Weights of a small transformer language model.
Training: a variant of Muon for these matrices, 313M tokens, 8713 steps.
Each number is 500 + 40 x the weight over its row's rms, rounded and kept within 0 to 999. Layers, rows and columns count from 0. Numbers have three digits each. The size before them is the row's rms in percent of the matrix's.

# gate: layer 12 MLP gate, 832x320, rms 0.157, rows 612-637, columns 80-159
# up: layer 12 MLP up, 832x320, rms 0.146, rows 612-636, columns 80-159
# down: layer 12 MLP down (transposed), 832x320, rms 0.13, rows 612-636, columns 80-159
gate612 096:523424499630492574521484523517520530526492460485524448526530483488483566442504483488592446428502474466481501555458539560512560449541610430487475419526542489490440534539474550483516520491516439550492538558580420474614463427497534520561405510
up612 102:545451564483508604566482487542508513489452518514453586506480415534495502491469497483495551504519478515503533496507516474511532526513505456460454564462522493457471494523520503492513466602551507530480489465458465515488447493540513435534424428
down612 092:502535490493501513505491461492527558493500467591484450475522481478501541537506491525492488523430515404518485495420511442508511461494557551478536495489435499496498517458514514535437551540485481496509493470473522518554501518429520564503527580
gate613 103:510539439463518423527486444460400537480469457472464539485554458530548527569528490490447396454537505492508425538517526422493512487530493519450499393484420516541479436562511439459522503527477487526629446450466546532530484536489491551455533490
up613 101:483484560504488530464520516505527482449513472516496502573483531489482453426432436460522600557520529464541530504520509540446492570453475465557500536459501542443494510502487490519463517554517501393416511468569405443485439535526508523491489513
down613 103:563497518478603494539467458496509481513498519477503483444579497454472545485450472595444576479452426494534455474467532555554514476555460467488529501517490474453540484381461537535485436455553533491476462480453490562522444510519549503540517590
gate614 085:567573423436421577525536408466486452500448450514530465579413524566520452459474504501514585486453503456477565516514470513499509529508509567520395490489481411449477523477488524483516489492552452444458511541463540449586511510483478513519552499
up614 084:530536453466499553533489494495537549467497510502496553516426476453473535473456513588488496450489551461483532438469471453457550518525543542443495483545472457548535519504432509576483430473493470444450501554471482496491487548502539525462503467
down614 087:475488392402528492519506540472546494495495428529478546505485547539511470544518493542489509513508423492538471482545552471487522518455505534469514478529526516480536525427466527531530503415561531435559494546476510452508481487538440485468465496
gate615 097:442502538523551518560451533509523499565480516458489407506432558467550471484518476496480513501437532459527500442497524524532477495494441483497504517428536527447484466543486538540493539451458479506459460475502574487525488583473469473460533493
up615 094:479461534549477516558517467420520498462497535556547539506456396526572491461366543491463569499529483504506507526495522483555569476526483472585510546533498469447501476448530507565511449489531566493439510496474460446570518438431395497525520434
down615 096:491472486491438534531541555513511506484459524419532520485502543427426470455476576482501606501436494490519505559552459478493559496462455467458453427503518550488540556510498490462474512443490519571472482506509413470464517508548521469482506388
gate616 095:486479489487570516513502501502498445499510467486457542448553483534551449490559439494454479479528418531556526514555420501461499489516520402449484491483550464495531464448562570533523503500469451596479460516473490544486538549470521524461433476
up616 097:397534461584413424529544516556506523511536485526507457478494467505523484470563564503521519484488545422522543521480488589482521476573550493492530481478491487579504518506509557508483420472550467441419497504481487504540531525489525510517534492
down616 094:466437543453544545550439477523444519476508485516505440476508470464522481452426515549550505526554437466535524473551479520542514480504497447510453419414507447511511477476440540534563470496491519411511501497527562486455529542582536532443564474
gate617 078:458524532434466478481485505469512509507502534536505429533510514436528465473472515529488515482531484604572555472495505502548475517490457496528517543437519524540532514467484478443450523506467500536475473477412530545532466465510554497549622534
up617 081:487434422505434494415470520453560528443470508478559461536517476469519423473416507613526518504485476532530460511457486512509465509559438481502492547449482511452512493437485446495495527484514543516537525506446569495507472543512485438603529489
down617 092:448482467460495517448489500457531575528437532434557475496491454483495505467492541508562478537440569470539492545530523523528467413440490539512534542536467479528493463396561472533448486520522478485470523433466479512516470570602508482483548562
gate618 096:508377507517528537442513502448512492429518518484424451450501534493512467493541502505475505477522476481582506459523354477587464500498522497516457509521504492565545467536467503528449512457525494586524500531508510555532475512535522510464520503
up618 100:492432447516470463469508498496468465497495500467498509415488467489468513466608487499523528411504448561608507499484408560506558476468593491452436539553471519517543523491466449519464437457476483465552415527558496494560457472536596521473580532
down618 099:522547461524480528467524525488454522505519538398530490456477477516495559512573522564497511456467500573469524484449514528495535511497491494545532508579507522499445455539450504421610495466465500495502502545512483512465542483529543510499499525
gate619 117:467486512440524508457525593493558544549471491613435489471456459504506537477475491545526518498525503572513504472536459498538555561500502439485480490413499501543540522465482477485461477566465527532517542501512517481483543551483454516523581501
up619 113:500503490543537507601481480528527482468483502454494451505434554577453476514439559465534458473576461571483467530465476476474492526439475491504510504427547549442506571503543489444549417480523436450540587463482517417525525552595482503490464519
down619 111:507481506490493500469547476480586458491534483443500595511544431567544472464480501574507475440532390564490486480559425518527554496474510545520427412434503510388520530436488451553466560504450554440479552463410514466518496483462554527536520566
gate620 107:527549465492504462518537434458468475565530564483502534568483417552523454546521471513482481527423514535475468517533481501457521462499481497517487481476604500538469530460515524536423534555512589563437513444471393474506540443407516532453457440
up620 098:497608495476495561531507448490521598451557518509502540434477449454469521515498546475486478495601500498502524447400543426518528524510437498494460469461511492515541412513476468426519536499444489587505537522483511524504473488504535581548567575
down620 100:512516443469518497513453520537518514492532503461542553427526545498517489466448435478512476536527483533492506502547560481556482500550478436553531478484496469484553430468519436415464510454472515422583504552439481453474442512495493508539531554
gate621 115:439475536520509484504494473491501488513578503505469509478470483509451602444428411500486523460441527485582469523455456545532520576493515512506507491501466528541496472472478439480557568531520514543540528502533510522411484518550489553466559460
up621 113:548487542430503472527487507523508504455572493532624460499527445471531522468475494499497565465440470526553495486486477580538417518485486427514572541506451485533574499496521473465534532501578486583511457438495493506482460488529521536491519511
down621 112:475537448523506528484497500503489563430531526390527558504527519546406490492553433546505496452570481401590495500492529518470534505508536510587591516520469464546467501490541458520543500514431515458490572516487423529466543476486474537479496563
gate622 124:480508479486499473580511503489482475512403446421500516444479510513551475551533477503468494559539511490534459507530503464461473546511476452553450506545496502547545487589476487479526497488436516496498502493445469518450494501468530482464447519
up622 116:486533444498540446500498531501457487449479442512527546452523492504463516607519586542454546464454498465547464570482487537489514491473501473474497463547519520549415510546545489561477513442476463550478481479482506517481476521521485457522486503
down622 108:523529552522490471421549497494512571457528516563541505530458414482470554509431529514506485560515475496472588491506517523485507485520463541474532562510510490493513531535526514430498532475500485536494494458503496519513490500554457468493483568
gate623 108:520567496538468464518496431518506501405501498492509449522427414473521480516448528481438494474529564474492476515550504518539527480457488508534510560471540506541471544435503533488499542545513436480542497470591548481458363557497518500474477515
up623 108:548459507471495475543471489567509420437421493472541474527521456427467488456483532508550534481519421442436559445555566569576541533540517517419494412454446503494568538446423449533434487502486481475563506499519551532414483460456508521546468482
down623 110:522564518566507467477484445517460498427458533505474534510475434551500474443529397447527576509497546507518399430509537508479503534554424514502501439501555499516511524477541509512525538499540497529440539507462514532459471493503505467449573445
gate624 103:490487463523515516608494447543529524508403530437426422440505554493445446437418530510501501498519419565422532505474511477425547495506569441449494425536478499556519559496473471462542494567477504530495528463508486539497509533437469552554481484
up624 104:513485502509482548459475490494497577445570482504486480534465475526486528487540483480594528504557468426477505491443531567534468453478460556433438491480503513429501472567475462479498488457580509522480544543511488501501508558446519438515428495
down624 105:545483453475510478428507495518480467509467488513525437548529457499543464540550490438685464537476496474477539531543500486503529550551488478496489525506478534501492520475485500512478568456568492460508482450437578460482429496495577500513572583
gate625 090:469511502489528508500503505478519415497528552538508507455510430542564511433559472505450575578421457464494446459529509449542429483447531467517467452474491555554548554493555476511537504527527457464458537514521540493472499507483530581483501561
up625 092:431533522497500510445521465471529553504471491565449565458490547514515489563457461505507424528542469581481589504481462469452512455549469590454548428495496547458487460504497514415438505475459522479541577487484595474473532558468457596513507484
down625 095:514492482461457517508560473507473462455537548467492539476538422470481442499477545453487562516549535532509512464463532486505473473457462459494472458468515537443504515606480530437554495513456504501494527502562506493482464490446515592420520526
gate626 092:521520521467525438497565505491543440468507523485516477471481512453530534438495521492472536470462533471469459534528498519451480541564452483466418540521522572471453545535497514487561494515561477480472564487469550477485530507493498505508466406
up626 091:560490542559511443499500536407520443434480506494473536497467479533489513449458479459517452490500486403564489583539442534514543499517461480467493503438448453545546496538512587480521511507515500502544601481479485499544456521545499480557523443
down626 098:431552504463508513463439519487523528506470582517510515590411500536542513434529500552527576474535495485498545544459524530482463486460503547523450510530479481541463486451489437502471581462460506510507554449387555544458512514497585488469461550
gate627 106:565402465473504495578486516485489530456469448473422510497432491533496499553553520448487509488406502473494501516468568455549503543405473473454475489534498451518503461434507544483472542524562558475493589489534486507473493507541565474581484481
up627 103:540548522503546492501476548488534524481485479422561531518478543497493535502535471567527505523500410480503464528534508454505441501468487533452520517479491477504432485521383474514510488463513529508467506526546461547496466503525398559602459519
down627 111:521490473485526492494463504509539478472461549473515511543486494495459461516501604551523476539527499460540504455467489547466499494461483515393585516446522499528450497506492467529496466502554552537515504423548467556510431500438463468497538416
gate628 109:480505517530483472523487526498510510576386474563422464452517478518488451483476504500497534504537458518551550457470491536540408512457473480472473473555523492525486545481429477509618511502467499394483489484561465486565495556461463499495469511
up628 104:434521465546509506423492470547513495544524485433549473507497504531479502492540534482511490528502445472453547496516471464494560584510492523556482446429551504469517433575492534504494525499519539442469494538473443466521544512487499468440517541
down628 104:522480509432448495478502454476534524591437486472488396468498565504499562566481469494474567523461534476444477487497465472493513519429511510404455480528559501508522560492510567400489475510473517507489431492472422430527516482517497480496433507
gate629 091:486546499440469520516504477524505558388496549507436453513479517494499473507448536576509528532522459460483512522509520515553533485444565569434481470515444602509591470432514532494497481543486512545512529482471467488447454538585472507508538476
up629 087:525504500501493460449477505491492485438573431495457526508508516514484489510559479474562541504504474503556482494533484464485528501568504518518511544479536489470469530499495509510488526446545538495456424525520518471549512507521502527581495535
down629 094:568552571484539477518534445482521467440513565510552563476482491529443491452510520499491561492538499431478476665505550485537546502437539497509464547510484566499546465453487424464498504548472493561466494399519513506531534555514504522525488508
gate630 106:604487537562490529581460488468507523497472442425465422530524542511549518497424485458518493541498492449520550518517572537469504435513477461598495503516443525488449564526579457484529555612493478498495544460416500455478463450528513505555504482
up630 103:493538507510579513525497501528477506498534492505468484467572437545511572559550487494582418539475473518539493473543467558469428454488472477516498519501531486549570509510465483484511444518508453509526473514551534531502502497420504520519441513
down630 100:587536515501497549516459496521511518541533486548457487486439474524555529484500478492484521544546510485495406505460480498491581434503478536512532487433538543544479509490541571578507422450454537586449487557530507540555354450533523458513430553
gate631 120:496550517477473486471546551489493549491483467486541570534487563513504521449528503442522486524481507545486470505453508457448592505489532494473483494531457467448505514533456509492573491486546558519530504463503534420570465584558505482498442498
up631 111:539402429492527462463476466422526462526432497495479506422483489494436519562450520505528574529516562467531484480501518435531485537506479451560451595528521509522486478532559376503407445555530536552459493515558493538474471466489524495529512541
down631 118:544535480501519486508471477463425471528445486491508448461537471506516505564491517560502484490448508403523456486538467492513459461511489492468410540549498492512577528508431472484450542471514416451434526491583571494466525502444454523469472565
gate632 107:457482485515461542481535467570491476515511520483556481512479475414508461513524434474478584477482454541427468511527457462487513530532521507473546494470497534521498501483526479453508501537457518512583518513523462447462419535494509522444481527
up632 108:487431523581502550465499553554466469533514513422435539515399510477460568463520519457462472511534530480441435509503463481461486604540584420544500482522523454486532492460542514445551472424513565545430484408506452489508433532488475523499479538
down632 105:461505489498592462504462506511561504495444508504582540563500476524447543523561543571529479537569478522526476546595572462482443419451499438461464431470526544485486433470501458552515570510418486482532423504541456494436525448474480500469527467
gate633 090:494521500563482472481451473441556547484441437484540466488493472512478458407480461544529486481494441521457536482511504553474485450512445555485494502486456483468464564501500505473461506486529515573428465602477571523433458540492489477545480480
up633 091:486452468518409454494474558445554465467520492556557594492439468540461487470533544475447465530476490501530463402516500553514487509492426487558508525488513444511460500507500454547514415525497465478511488529491564551478459539498431519464434533
down633 090:493518476495490478475547525456507502526426431442500519522450510519424514523557524421496535454538477461527512447502488523580509456458517499526474417534557538485515507395416472492509509510506549453491477538478502545497444559544466486440458525
gate634 099:525580460526503494480465432555564596466474451551510503522551473450494501557508477556515540496486490540505450470543511462443554437595481508450450574559527394522530465445433503491501550484540488439431488480471576529506484495489515403546493529
up634 096:523436474484543505487544465538490498472465553521507603485534449566450473458454462498465489458524533506546533515475471530516472502521463495536488559557470508519464511502537448431490529513560467523496477508482452424509514491454498484477489501
down634 099:475471495523513477501478537486514474499553461506498503494450520558527546511473514496410402484479475499534490455496493487486444525454530490483426443463488537474409581500426452495466479516493555556556556512557434465431556539556446519494503524
gate635 107:527482564512446495478420536437564472433497436435524473519523453510468543526493485464536515478458495539524450522440537521492533485476454536597481497525474442477472551529537489463470507489472429536522477492498505432587451463371519511538484532
up635 109:494516441517519472511528476593507539540505469515477488536502484511545495456526463510534563460633442562519561538506491513484536461434554469455478449537558565487500474550460561442534522512425486475379438535523475467514525438535530526473501487
down635 106:542457469465482474460498519500505472522513516554453492453532457507480398517488473492401454504513504488598565462520461510505456503482496526528475500454437525464586490503512482547510485439531572476475479438503505498466493492557506477426559518
gate636 105:492459555490437546463502490510486512491493484430550494533482419500518484465502459472547590431572449491466547494563502500539523489464476573512513517559473483428512477588534515504510559541511464514466514433553498496519526510547548549544457481
up636 102:525476528564474536520529508517427473502489478459508488507459433474507487530467485526436526485523520516552556496550502570489470451497451445565492468517480452454572495489551481483525492524486513464541409484509476435491435497449538493499528592
down636 103:477578564497454471508424513475476446523593589502471507555506547552521529586477511464460555533474488512470494421477586424524475485501479493470455521502551532507546505513477527538476470427455512525424462475560515465466565514523457531457471484
gate637 093:517524509453512500470542480430505507430461449482456521503519487514492561423474503475467444458485457574474530591542457568494478457447514525550499498482561478532412562475508550451585515506544429476541451508512520526538488514435498448426438447